Weights of a small GPT-style language model, trained from scratch on English Wikipedia.
Size: 3 heads of 128, MLP 1344 squared ReLU.
Architecture: rotary positions, no biases in attention or MLP.
Each number is 128 + 24 x the weight over the matrix's rms, rounded and kept within 0 to 255. Layers, rows and columns count from 0. Numbers have three digits each.

# layer 6 MLP up, 1344x384, rms 0.117, rows 755-820, columns 288-335
110133093173110156134132107105133119135163124085105185084162143122122159155166104168137079148143154145147140149134127103128093119130126127115156
095088125116115150193144126167128107158146093169111123115087145135126087109176159134129127093130113160169092081161103114126123147153136178149132
154155110150138198117087106133112121131145120130133159066146090110096124152123136109106128086166168161157138132119105144147133143135115143118117
146159155164137150141125158136101107167116123134153114110113139132138144122115148121140114102125173135150134126152088139112122081120105108134133
103092138138103134114121092134154096107158156149125132151110144161127134127110141131168168108136139108099101109124109131136128125132161115120116
126071136168160159148129143124125116083117138149090148127116137111151137141100084085132115140141191114153097116147149157129127126129094135158057
088137131137124142101128114091152123156141138119170128143137124126117156081100126142081102138125151083165115100119118088155124113136114095100120
132101118141127132135139114104146118079148119128151111155114148106141115138155163133158153110143134141127140085103096129130145120107118156154067
104149094104143158125138106126115112109133135145140122162143138148105117129099114112112084140086118122133162139103099131086150103134115125119112
132153152144129137102161102110139130136127110105137114110122174123134172157128130119129104119105087158155104169122101088142131107156127125132149
137154118109154125145085171100114119136103142122132114163154098148107132099101106098120096159127118126099109128099123138128096159172123129087073
122105146083107102147106110107156152145170083106126150120124131120129080119103103152155132109140106122136085151129093156146123162132144145106176
140110155103130132148088077077193101121129096133134144123164112093168161196115101152116155120133151131056136151121121128136136154145097096145105
122144164149125142111105112125156134132128129152163163107113125164168127153112108108144137103115104154175142089136110082124159116141145144130088
123138131111075116141105087126164142138132139131135127121114164134144141123063153154114141121153151113162147159121144119084136157102128153147107
102119083113109134132163113143123214132130154125160146124130152105097159166124116131132118099142108123110146132162129166128144114151076088130141
113152096156102140128111133135120082068142116123146110126139149158118195148118124165143160137120095134143138159144138094124113154131138098126116
129160098132133133135138138102077135144101141127135181162125103095126107084125162142131153095128072099140125149124113160125154111118121175112129
171127165122102098120104181132120136123146158104088148129146146146119123135146124128104113131140143151128153154154077134148110122154085138122102
130126085163146107147105074208129160193122178117092098143090134139168130172131123141165127145153157131135140131163166133100122110106127126170140
142125132106130142112132165124092112064109110133129172128159168131135167070085134134117159109129153061133130084114169141143116131131144117113106
132131100103135100135102142161111134128139117096177091134118128104168155113054133082178169165119134088120113073119114122174132119117083140170148
170128126072066146124115113156075114104153121136125128140144134194163130104134137149116114108148097126117122079111133076109130135128133151132116
148091126093127150125159191096111117162146083133167076158101120144141125159082096132156097147106140130126111105113117146098129126124142133137149
108111109134079102175123150159105071141135063118121123109122120089147171138131186124146130152107123123142065110112098131149088151159111154138157
095132105117116117120126131100157119119113108128102132129104144097116126115157131108150140123156148080123085121083124133116119117088098147147120
181156128141137120131093146094085118128137120133158108084173164097131162101080110145128118167109168131149133088122088154126105110159114169136090
112155130138142144159157156067146170125118119174107150154116163184090153108130194145093154104096159106201125154125101109126137152081103137171102
089106144133093131096109112111107145120138100132136108116115097152123130060101134100128110145125123091141108115126127133154173172112146136101135
147137106137124093129124142088138129136116138121161117073121102126107119177133124130138087147119098137172120120123130116105144119136115163090131
132136141105114118159154121127110114110135128129136122123154148137115112105089142146173155121144108099172134138106110142194150094145104124123190
105098102115116140165065126136138133188147150155126123081124147096146129129163123152088114126141131162133139164156155134101115136171130109097113
120106118163164111158147145126105096135159144108112149100103134057137102125091110140149128119123077105138120090114128122098117130103174168166147
137150122123147119159075081141167136126102130131105126129070101141092108174146122133139130127140135135078125074148137133107117149135106101132156
132146113174166107105120138173099107118090082137141111091100088131125112148133136125147110130157068153161107101129121152107169131111126120115119
169164154167151138126148128117147117110143100149158140096136107123126123130144098099097137134148127116105143131147163127128152141121150107136145
126129127129088140130094114111148128157131130123127085150162139112107057125105143118127140107101155135151116135150139115124153116127117145093125
173147127117132135148138164112136170142156138120140149133116124084110146129131084150155142127165142112139135147108136159131134120118125127129131
175170147118114134131111164082137131109133130152120108178145128144146172150119119125124097140097127118091095139113112096154112137136132135123114
103106096152094114129084161124151123090124142116071118158118126114182152132110120141157093121161149136154130120123111138159154134157136134117125
120121155128135114172123122180126127117075102124120143116097079123152124139089102149171115150152125125138109111181115095084140141144097123119099
152107127109142181144114116145165128151118122105163131142090190134102125123098144124149130119093129143166166128132139116143148174128097132120093
144088111165129123133153146108087125102162123103102071086120136153104103131101155113159141150101153143118126072129112099179130103145149096145130
143129165128081128114087141135138120144139156127118140109105158139115108121125153129140153117096144140131157071130136146159124146168158129185136
133118122126118136127147130136121137118128139126124111135114143153126143137112117151123120138146125132135126115100145158088099105133119144113132
120106122136120102137112176105094158121106166143101152096141135096136177112166134155145122182121105133153125111079113180091104108128115128096122
171139124099098090110130119172201128150143131121119149105096167160123120109120104126155162090110170134129096165109104144109140106130131164108133
092109137110140133132125141091128165107094147149128102092139158107164134110133095109154124120100139148164103138145114153147112145125133137120109
132154136133140123167104162114127122141161088154155096149157147131110138128117127129144137138152136129091130116076125123120149091123118166127133
183184170114168176115147133129138136120145131098189144157153108063100155082069101138102155122129133108196093133126172158129127092119112163113167
146149150145131178150085133145139118168104116114108122097105136109120136104153124095101100109145106172141164111148120160143168160115118120157090
144174138127155113134114133065130139122151116131112128148123119139132099152103124099130102142123110119154142134119122148092140083142135109093160
173115083165144120114107119124123101145140103131191130088104116129142138142114163136121110108106080174109103129104139186124136134164154121113131
129162105122112125097098153137101090146131111166146134129129075083166169098087126174127127117106157114152128115109103149123118096148154167122132
134136132088120089133095143144154184087135132129106133144124106131168157089142134208134127136088144115135125185117193114174168159139118108142089
155117117104089161111110101135160146163120062147136120040133160135135168104139091115106086157155107125133152116103113124144144103177106155155081
157129102125148171158139122109151172106106096172124049119112103107143133118142126127175126109151124136128133137107106142119182150141157143161146
121155152139098103145123130105150073124122114120073133096109175164170144110168101181145126083114129119146124137131126142138134120153117142142144
134137124141152134155091122150130123129201097111142102145168119118198166108127135135140104135128088131156133117131105109111143141131087113149112
136119114141128093167111085093132129175131142121129135134124128097108093096132131122111101145138143123147097151097089113107144099156148081106160
156117108148144163159136129122115094134099112108175137097134117138161126136125127112145085123140139157142164122136103131153167173081105118115168
131133101151154145090142131147133121134109134127114125136156065155105176119123131085117075108142097109125116130094109116128116129116164102120126
115093090092081132153116126164111142169122106137137121106160075099119173145100123129153114128109097134192141136132109157167132155146133162153129
153127163129139102139159150132126113159142151130150128104175137127158135138095131125145106151110112066149107107127119122150130139151155101139139
150151110141105127112125145143144157102136124114129117147103135138156135142121122102105153122107124101113164127127121179079180064117121124121119
098144136102111122152147097063120128116156150136152143153118148098146156073106182130122126135111097110129139156130126129147132129102094104143101
# layer 6 MLP down (transposed), 1344x384, rms 0.0851, rows 755-820, columns 288-335
098134107130151135163113135159137126097120148154115136095153147131120117133162113131155114121146106129140119167146103124140104164084112133108093
169079197110148109128114133127066080183119082184086127069134142141122147122154134162078133124132137139144126160145130122140151127118168121156104
139151138158129162119074113127136151138129099079143153122189116111081124137107163149142152096092162165114086109091136123116093121107165134138144
132139160110162174117139107096119137152110133138143086150119139137140088085127106134137096125111151123116130110124127145143091132152143138165159
081166165154119144090180127156135101123134129104131102170162121131106152134105096146172148133123119112109100129153098125129098082128136115088144
148133120152135127122113137115097152121158141139103123117095168171111125135112110184143126116122144123134120155131135135133121084134134076163136
144123135126144151140130131128113130107122129123142124088175143111121140166105116117123155118158124155125143158118169128134128099112162122122140
106111159162159124134137135119163134105128128060108151115153144105177107094138120132131122142139133138092164096146166140100111106097136116118149
105095136119172148116118109151145118157139121097115158124151141155112087068119097102134090168121134083117127159122162126164109125116111149138129
144118115145167075121177122110128121116127185158150114118135121110118111129091081091143105120117148182112095073095134158135145132149147129147173
111119166142095144105122129150135101147102129125131133091151153152127141118107102161126123114093153129122193139105085098106117168093145104076117
085113137165119172142102141114130139104060146154101131134154095111090140112116107130129098112110123127165118127101145185124145126115161109113151
061158107065105138124106159174131082172079109143113091112100120134164116133126124147123089109109120117086119137160156110129142151153111105129099
166166109091143062107141119128114117098139142129130131139172139139146119143135136130106124110092157140106117127123104141135128123072154141121138
129125115166125139103131180145112127125088142101170110072110104110179108139111126169075110142146085146100146121117153160133158142112186154144142
088144157130135099138160082141152099138121120118127109142127106080091154139128079118110107120115105173114127165120147118094140132140121164174109
151118107128131142103068100070114158128101102120139114144102149091122122126084153117129134162092133120145115131104140135103065133138111130140125
140147106146131110095122150113136125115139146132130113137084131128124143078091127124148114108116075135118094146130146118158106099181129086105090
154153147112137121115142140116161111121142138136130158103146145141104145126119140152119135169124145141173116171118158136142118145142106119118145
090114130149108124111165144154116153152102107167105132131137149144082103134158149166116117100156122141118099148167112117130136121089164149149127
169059133094103094105150131142115099117134173137111165076102160140127119144145130112134151145145143108144108096117131102177156112117184167127165
133104116127125124144141151092151111141103080140156094170117149131153117117123083152143120132121104125105158139177137114152155105127109152135099
095178144123115147148158109158170075121106169135168078100164161124150119105124162111142098127134087094143110115105144081082114103091144081121128
125119131042152173103119090144122138213135168145096156133062176129162075146139138179160134122150126123173111157142122129143162093161167136153184
139151099123133086113123101118122114096102126126137101095100082138162128101108127162086151141159099124104112119123129111163116113139122177135105
098136135171098138139184158093134126117090117101106109110130125139129151118157107151125127103143148134127136156143092148144135109154158109145139
109195168119160129128104153105120168110109143139085106136126138102078101133102102171112140104203132113120118113118086116151115103093132140112097
129117156143149110106140156150164155116097148112172112164169139138120130131080141128083092139109102148150152119134148116112127142158167100084127
071104081081123158125138131150153135158117134125064137134077130173190090122121099128134133102174138170129110105148102111148110115107126124083073
123113114134116169141131132134096126123093118105075145107088087165137114125137085142131144120109152091171113150108177119120178172121135154103116
148105117150083137153137150095126138124161146102119155096128117157137101113098131117121146114151127149134112117109126112146145102129118136156158
098136105134158124123094114130101154111156104169123124123112170148139100120177090157116106114092160128116181131127132115162151150171181090104123
082146158125111127189149155086144155094151119114126154098145138145101104134108116136106118124135120115159153133147120133160108156123094141126178
176114183110153104153108071101171166125125112162111153120128135138083113147108125124127158103107117115096099126124124156086108130125141086143108
111092115095129114106129147115115149128140128143128128113071113120108133134123136122145108102143103137091101133178106100127100155185135134134116
151109172133100137098155133113120125122128102147102184099101149133123117106148139106118160135117117109136175154140118109105115160085135141130090
094153163109119130107140107159094142150106111124129149122148133095131150121168134116167126152117130114118142122158161131092159154180114114123118
146090163140131098119115130146142139136157145115127169134119141150097130079157097171116127126168173143132141100080114151131109143121146108134146
098119147136125110107109159119107132097181126125075119174133131127085142115143132130113145149078181126108181143176136128173118153078119123090103
145157130131131161136128148114156112128125143120110122155115145102126117131121129082159170134126134151122115150175138073172126115134168125095147
116103161102170118138138143124122156136123153106109136114081136122100097128108104136122169087152139138104122087132127147106104093162161112115106
186149094114140113106147104120155118133120155097087114143129126127115147082091125126160143107086113142118121161109124129169136173144141148143106
129141107126118135157122135082123138071153129105094131109122151136145129116131129114122112146136100150135173099123140106111106132103131074105149
158117110110146134121121162121152166144150118135135146171117124147099168141171131130122176183137142124122124134124119113150140119096128135137110
116147122155116170138139119130132139097149167127118084139123153141166158125118100137096090125177179135131119149135147192115054129129135131110152
132136126136119107146131170104098081144128133157115116146067159121141166148131119150141153137162155148123114157131134134111125131157161106130141
167141148110119115116091197114141133146182065118077134099108152119123123122169145142124108117151146074139093152120153123128086081181170121133131
134136116135102141168145127109139116150113154159134170099149165161136130119119155149131129155101121140148129128128147074139118127126144151128163
138166164142126153107125116147124082108127127116112131096135143171146152107132121139132143104098129153108123105134151097141183167115118127109140
177118173099129102065128089160184125110100136126159147114124112126121139115110122129116151177160107089146097136112110151150151140153086124127110
167150095097145159133142097132121110129074135114069080074159127147135138118164148142139135147120106101109160123166159104176137110114122120165104
127116115164131100116123079109118086139156149119094138143132125119141140120077120129195129143090102107133106136136128137096167095144125155135115
146203106147119136138141149137125132132094148185118091100090124086131138133125106150173146103116160094151147097135137119157123144137110109121140
116083107093159097102131066151133106094123118086143134103134103148141101130134112159076145118156110119140139079116093160144123128153146125142119
124130083145133097128082164104109132139123159125121142129119148142121146084105126118084107138110140162121137159114164089120174109164157107138139
118181126136119142094105115189158169141146116101123122110171154145132148155122144164118121145167117119078117135125121142099121142134128116139112
098154122122160086123141118093114141166115123132106114117087130136173158132146107131156138158118170114092151112084112135166155116155135150120151
091183130113092159167127163100114091155129133120090170124127130156102162094086112199140148122124117133142121135156101155107144171107131135149143
143126117116123140147087160146151121094127136116122160155154171110152140140084167103131137130149124124121129072129080152142124104120178124107162
110090139113143094141160089162130136154140088111133092072166145127172184116110130123155094150128155157133111125140133129125117058130104073097152
080147127173145089133136098119091145170138128122147144144115119106140115141108148121075161147131127116171098124185138117137134121086103113158095
098124120108107117124129131133158113132126151072129094161166121108095111150112121138105126104148099120099144081130115097132094071116126137111188
158110138118128146132137127160091125096086136113135137133131127108145164105169125139124100130120152148161112120108130135131120151147126120166122
126150168146105118104147143159113121142091152111147124109152141136132155132136136137147154126146130077165127162122132129118124133112123123111144
117109083177094121116117135130117129098123113118115137138191113144144083141140135117150115190162095132129120170158133122086128121143163129100125
065150084150116135158113170091112103182131104106110141044100182097074150126081132137107143139124121122136130129119124145112091098153105097158159